config.toml
num_attention_heads = 4
head_dim = 128
hidden_act = "swiglu"
norm_place = "pre"
tie_word_embeddings = true
init_std_qkv = 0.0218
beta1 = 0.95
beta2 = 0.99
schedule = "wsd"
decay_fraction = 0.579
final_lr_fraction = 0.0
max_seq_len = 1024
train_tokens = 778500000
max_steps = 3180
dataset = "wikipedia_en"
Each number is 500 + 50 x the weight over its row's rms, rounded and kept within 0 to 999. Layers, rows and columns count from 0. Numbers have three digits each. The size before them is the row's rms in percent of the matrix's.

# gate: layer 2 MLP gate, 4096x768, rms 0.0637, rows 1112-1120, columns 512-767
# up: layer 2 MLP up, 4096x768, rms 0.0623, rows 1112-1119, columns 512-767
# down: layer 2 MLP down (transposed), 4096x768, rms 0.06, rows 1112-1119, columns 512-767
gate1112 078:550583546467492483435496460493429476480522527412491556479459563542466441537505526523435546522519513475535532459547424532503500501404538398525529435546547441590547541631617517522502490484533448528448497566510535582477589529508560459555501499475627468544530486499474507483488492465498436455503460514596468565612479425442489484549469414475507413546443463456507552449547430489475517465409487462445554578532587570506569384512504445468396554523366439511437521557419490515390517434461534519536525489541467444503460555464547622503524487571490532524455517588529475519595481559486584539448570475456496479461472510520443548552532468499500498402494509531512513606466468440542509515519535457534553510490512483383412525478433532550473509524509419434570600530455356389479368532467436
up1112 082:588471489489488413479579463464422446500440467534447432430479570558528428472470442443451523571513470467432550501530414536475507521581510450520460524557465485523410443496540545576541497558505482506455423514495473581563574478495548503561517384558516495493451548510607587408478506483470433469457547494558517524508469433440465429510532512499478501514476455575507554533541471448525482458512584560441592471492515556489571536441451433531487515469490398624540533483454514442468514409529569497548577529510513499479550467468478586490524595531595502482463409456544479444503479515486520498503572472442523453514507483536513464530467516483437493437556521503525423542558475543501438497454439502512455509515484461384501531518512486479519438532447436457534511476468397431492487552450549
down1112 089:567413539463479480489506441494498446432476497512476457487535584525505463475499492407487462526529492435456528472560386573466452495568621458464512561523447585563515510562453491514520452477478414583479489447474528524417458419544519529477518451614482514468481583465526491503474493450481546429447501429448528508429460495449530471541502511443499514469560529585470552506533606424537542507563533483506481528520469511559585505435413478473559477474441494492517544474484489540502553505505549485460524633492307482476548360477538562486504535558521501503517513433523498367531528577477449542464489465488556532479544556476479566554482513489468504491480462542500452560580523449539416555539444535465584493566496473530455537462459455429525520552541510492486482465581545465468505474513426
gate1113 102:490552558464525464453551393576430572531449463477494464545544522493537518519427563451505479444463430572388551566536502392478506488494583431480545518510447530474462435504584506447515466558549541481511443508509477549466476489460533510503468520465580499487421453462441493496441478397392518485527446404516488469484517536450471565462598572432459451475499617528440474520447582506573450529525534485521465468467560542517409551539585457502449462517525416419430499401471506514521548509437509451514482399580586498512423415582619539462534481486531568484557458554484565485415555555501479386554428519521532485607483567504491480497459510536457429565583602458567479581534451380453613520563559514468557444560505532527508541501541596526413440572521407466517493536468542482510462485442496
up1113 104:531432432501500525487532529390526482424476555534560466429476536451521449481500490527459511486531467445567422533515458597503506529521506438521487430429580523522532588430476524570560490400558526518508519537501509437539550513551442440549543484581473511431529579569498485538553429501595471579403605596465562514575522427474523484535472453486514492577440456427495507490556523502468564515488455482508494553468502558485538491496448553533518458473459593476536462534478544467528426510529487542434552650393540486491575524388391535543506536508501453520459535555534482527540408465468469600522547482494465486488461455461473497489519529531468618469493414525489464486561593611530462505461460505543497636444524369472470525505480481558572500471474559512451491423515440486465577496554441
down1113 105:538422479574480494538474496452476533527432527553566500549440507486541482481487478493508527537446518511518429518495543453542559474530455534511482554476546533435525493485469496568483473427512509519461443465485506452457539546516424468522476509545512501450534487484570526564513556514519471493494530541446536538560468408509533486504450458560360528528515435493354532591510529547513559495479495591491481525500564593460523425577536468531462528437404583535552475480477548541545458493373563499448528578398371536513582531470475492533498503549491471565516539507494518468506477469498462587541538480480447418547564428523429416518470549391526556481380509549455451577382437558457454600429563518538423453426511490477437497588469519509544451471512512556413443470485473435538477497569428
gate1114 089:474426518551502437581498495539522518557554562548524505663531450514540470568436559479518552451501532494517451458560534488465492471472457540545463526464451536472507479435603455463486530486615462525570416554547546527583616488406493528572552537588396495468431534522483590508455512419514517439423557467547472445473546609607507502540450530517581424502506570485504511576383505566559463368571484504562474529428435462448548513503575507548517538425463561467464443396517421441478477567399584558453500464600477450411445470446550467590487558454490464543514561539533460568527526549449519449472595525460472576516541563499510461566549434470551549463383525544512488396535600533512364506412484474578490462537464456414407494512534505500514499556536560420464562401533511545438466451482456
up1114 090:564500439536490477620478425540543439529540502516519524455503473479517473538567568548526446583469428493527439523560460460536459391604553491505495485495587542485526546559466491506494497516511464444464556467459490535536479487503501494491449619469394438538442526360524503467536446555501506542525599464440480443489444577549543518490512538500438509530473557615530523527439459480459469506522575480515458483457495476499491495562434516578495422521413561520568486451596500517487511616424504493457328539455515549481430557513522466518544554504411581515575532532505643579537432461489459591510506434475483504474561527509461462508565432529485473489452462515433436597604520539434449597513584464460435485524519540537577520546521452521455540474541452469495523507595446587479574527400441
down1114 096:600473487435447597520595487489539545461400478484498503465519568553493531537604491580422518506505625488459543523439443544544488480513525462433438481464443585475426497544504557549492426468443530460528492561506510564479478423450562516506433574460542516550494555509448520528572453546582605490490491456535476549558479595536556504529590509517469445473481510488451446399462567497472506464491584403464472427457535479523480467531489427454522466534499449470601443485486564534573503545503557549465479560545483467615478582396478572474590500459572508473498467524485495536575534479469553505515425491495457477523499506485487461488554490547573560426543460437575459540475465518579409537478439488448544558542474478513456489492567489524480553518473473509525516507472467551567504528459476
gate1115 089:435455351480512565519498510561505465508528426424415498421444411560431435502512539568491497486573432627502529464521497497515390518503498607532549491489526536424497573457504554563528584423526551558456474468473428527487530499501605454528542498535477412423470500561477555471653425491576430463526503425577554465460547510498521471553514511441459477524465349545432420589464474444538567497419437543501559472427476545485543598510511467564606505546488438537474501503487492519485521590531413468440536557459405559507461551502555485513387572468575480482512535538497502554442497499473468448492438519577501548552523440481548459541572428528545479481392495435476510438536672446459474491513506523492563372524503438460511661505467558494410430473514458506459481456496506495460538501462485
up1115 090:542459498468425517386489505428423485413429493555551532607422449489552517473490412429542490459467527438534550493532505464486527497512508491523591587548494477523572478514528538408435448669438520492594635469462526526532522491458521530445474448505447505579469465500537443517429579409479530495481613526444393602528472492468466538442572488598515474530517569483468566405499579485466470421595498470448460585431513526498521510461491489504531462491452564520525411456460517494544522455497520604568437480545549447503522444472549546467573445593421499430555495486423513479481491506437565534514528483408483525477469482474524550590511575469539462510536417449494482536521410543496512579556391525561492517441516470546479461426463518524594543497426606448489568458558500400542519480482449
down1115 093:617452517461498457507444511456485584519539441463490427458417397520525449507540433527347517487591543445530426498524471422511443551499408498481495544494448540477487489433503517552566420557481551493454485467444454480527478464468552417453615480440430474469463519464493466506488540506533475446505486511596455494448479550506475433526514468536499536514528530559443587594454529488522600457525462445516434511442428520491492499463479428483541489518630467514358406479545501519563438476532512475509540481491507571374458472517506507410480409469587558540381549474423472493597466442451547617412611460571501479602544526507539536549482415490508531435529508548490499471556571434539528509451520530601457465573498572523479497470522475385455472451520536467562579467540535472537464450558504
gate1116 092:483415561518478449529392545464476478494506464553529588438581541513462643560514491556499407484560464513465493470375571454446504611563434447450459595485589531459545460465531475567505521467513485480452576510471482470514531448433487487532434518540415606416472434538451488512546524430526410476544479507570574427470569506457506571481500459473385568511493575425546442496587474473429498530500491490444542483511490477507543511469527478627523433473557398410566566514637494450535499481522490521493494443390534382455521413458454485501507500472591545566487491469492523514431453641402458540487459545522520574527588426481555458486434469450491425577494560532477511414535554422505448536465641516507509530530470529539510601512485438545437466512412401537593533556507540413459492574489455
up1116 096:565558450505518528469497476533513519439530477516512512486486556579522520487400552436503486501541570601426521431411476530391444624555529472488512522454467537456519380549443565573490523469487567419583514435456545538491555558560519456578448421493514567469472560514532524487607553490457575489574586419502477533467538489443556453562548495517472502486467484514524427482577524526498478447457546529461513553452454600461499480515480502494515368449514562495578503489458511505581531466526515471512514545531568409567504585428498575504490412458454505505559508452551455544470486517577573529483504461420497456487461544504495506473538495518458536535371522582483440458536552530512420526460448553584515476436451457538503494519473513443482468502456481557548324573398537557471465430428584
down1116 097:402514504473529496495578463539530555464491457555505403519503523513483444482421491508471397461448514494484483436500551449513438567436576473425413506539594564461460453467430484477465568414551446482459487452505475531521507488522480491518469491492399542461427513504599495481476455510524565515557513478539404493615499529503556444469537523543423437532516541589552561455587561518515558540479473497459531525469446534501499552538532440506438456541511584523605486547510512465478417586502569468404529468477525457505476456430506528569534484461609536524445512570520534482445505636498498473543527458488526494484486540492452494499542466513478494465468411558575465404498427550519344486490512458607513567458446466545568566563439487494459384459546479530470404537462567461516545540551440
gate1117 100:502487465479579488510365540559477506466466487467538536492531537478539445520501518450477587511501549497457481552518546467503373502481553425477423582510528536522512520552486505492570540478463471542484427522354455580468485550465473543487431481480474484544566498503487439601538430535433462496531559510404476417549482433421456597568543497522564563553545582474389455535430514486553545460494514402564553501529544431447487452461527552527560515516446504401533491519526450451539452531603476483544466473436540532500436465434487528502449511513574473595494555524477447502494445495561459459438442488562557406534409485478568523497591550548495560510554527524424461566437478434516526439517547457472438561565585534453518511533377455512516503522539605457471524526560523495595524440518506
up1117 103:526512508517419490514581476480475505548524523534494480561508425510563478460403504508541554491495434476547527484504503504489504570561463564527526434491487502464559518515506482501459364494499555516466525446603530470571523446553540471553587466543586485448452524429512530465457542453524455480457519456633498588440498536500592445461427459454458521497413406490622604495568497412517481440517481537500482506465552585526431590530478437511501522423573506509500546483464520476407477507513558523503495563511487501504514552555623483492512496519443438417531529534454551495626441537478519568521515406479451514509577486556437492483407450510512384547514537453561513414562489504510465532520548506500592412439476434482506464512595492505472461479453416533539503463398519554410508482463507
down1117 104:464550565414383583508559522484493515520444506545495526566509408567566528443501480484514503431476458494515602545479499442443523471529488557478584383529495479478531465390474544559501415435574500492484540428583575466524487495510608500499546451522473517459505501508481509459487547456505589547539439469594442513455479623543610468459485421582430434527572534569597583454489452395486560544493429619462496387470473448509481469495434450568513583467457481524405506571451436647515464440408559542550539470496494476375428490528544569449513473446446463436522444567482462558577515561486480513539551384498444538524631507594376466429493449487537468607513526496580517498482499500520526458482522516465521454438436474538493493471561493481477540467588498502481468467541490583462476558500509
gate1118 089:541504504464496411487505514528595467438453568536416461484536487496523471493546502474494599532530501467576544529503477532458465556532469526433470580522545564485483431477581517465503492605467514526457612438538500474497599625526479414525551508423468489492552459413579526545500542579509566512533514436449496512526503477440426432507539477509497498521568516495526521414439465467555547488446574549516524496368508534518411478439535476524468489561503604488545479556467529524401541548475513456369539429464547484539493513447538495455462496512480485416551528462547482494532464611565539610536478473546544490456438491379419452453496524501457482536495460513474491519518521540554576447451462419498524448471523497550384428515508446611491434501486412522494509498496557536606488485509537
up1118 096:535493499560461406484512498496564561489492542571402483385501567438456535421605539471447610447474505446611516498488505508497524597507399520488436521506481577408564487495516485465481536541399502432404605479468475487519586555476481456458479492503474477444504517477525448554464582551489480462551509491551525523520514480420500429566585591565459516524658546513488408430463444641539534418499522458476408470398526498497468502511542422464551439614448518479475502602501498492482510552440483453406535566471530512481457548423535550587423526572500413483498536459545486485486503553596446527456487400550539519474511501353405470489565442510516430537493547501473469632419515546541494390466438496447511488564523505534400473502578423513460592518491499478537513548623525521504453550579482
down1118 097:528562547568448479546572542520551540562511582552459459576427478464523416451504540556572585472557469450501474440502542528483529586504484473442470509476487509573505493505529445499581527576486528494489521404502464567557591569519508505426491540579510435531556552443477424504462615528520507449501514381481616501498465459475393489520463483535468541527565547540599517535472522445457545504500461531503511481487533587502515494475588479481509339580549460522471584502546559484497506545450549526468552459485463538466531573476570587566483509441488473475510480493516481549491510513499484497443518464523473550487534499534394485443545557435461520493513448644478506643399564551506500450489493472445528436558493427522489544558515444581438555455480433494474503436492552563495516436582687
gate1119 085:485463584513543463602490473447532515595520546480602496586452459551479534444556395515500526527465501568553468512528562516518502469520447529531517467512508471506511428436529482423572524513564543559525537531503463513444518523392479545601414419529469487442492555607448532498499532411557549491434525519624604463445472498479492429446452540546508519480426522582509498467535520493415409534437523564551482499448507529545509589536537411544465549436504472388503501584481517478544598480514522509449490520457517497537507489475493537486491503438565537584457551549539474493557484532457455436402553481542596617474462466448410582498489407409470516504493521547534508421574549450460516445534442604472511479453568556445532518434520484565642463507514502429414477461435446395439515479455477
up1119 087:491543527464582466605531448522561511545557511492573469555427447523524460480480442503599555542399512491579472486479464581468505482517479546545442456505499494529512462473470471491576479475534562509502490525589432478521498521432501515560525521498523459526567546570486428534549556430501443600459483479602570466548446447529489439581519574460547476482423596494462492445547601413552539507449514575511450424394486531503492602560528495566566534411496449394505500584412516425603499482443519548467542500536482600612453524510529555518495499511638553611459537551532483540522487534467496466448549476537601595486546498451437501553496426432510450514422552466479471399569561517481573425411461523536441508456557535508493560514545533537629506533496462526464462418511601441415510465441505
down1119 094:517412505477446503559474540505536506549553497431573491474427486407546478429446350539515467507532524507573441509531499540503437405482479499449389557527603446494495438553447451461504475494620561535509592552493471496372564538530541485485455512417434504551501489494505485537445432403495541564496558479489529530433509504586463437529445437526494537624543473506547471486491497470534603413602488575457434471441459504402541545441553472548566475509418436417497511481449559487531511488433523506485513545457458523551471466577506444446502472522596472556460577511467505475459502491533525484426508531525441556420454379478420466552492539496532544484587549521575489473551529467364566440521449539638469431490515585477557460559568560513493460500412479455436466426603439487529465524477546
gate1120 110:564540456474484599439516518488514587501495557491527534470532544526494423523403538551517459435565541460464474457501491461519556401409481514497443590565500488520464523502480465419515392548561423507538547499557487528425429484486481498523552425444570442516503488434531491486506527462390496462467581467527488485504474536470415528580465468567494447479539512525452454460541429469457489579554529482522507462507580525620508492508569571536532496656433540475509562495494557525514564553583415495459546458453562549484422603491569548560557520558514496515535567503500485510572463606496543479528466481545409530608411447415441510555438514508427466480507474549503524525516474537423525496528506463568437491545550539455506537480569587424535483477542539610461492594489457510500576432483568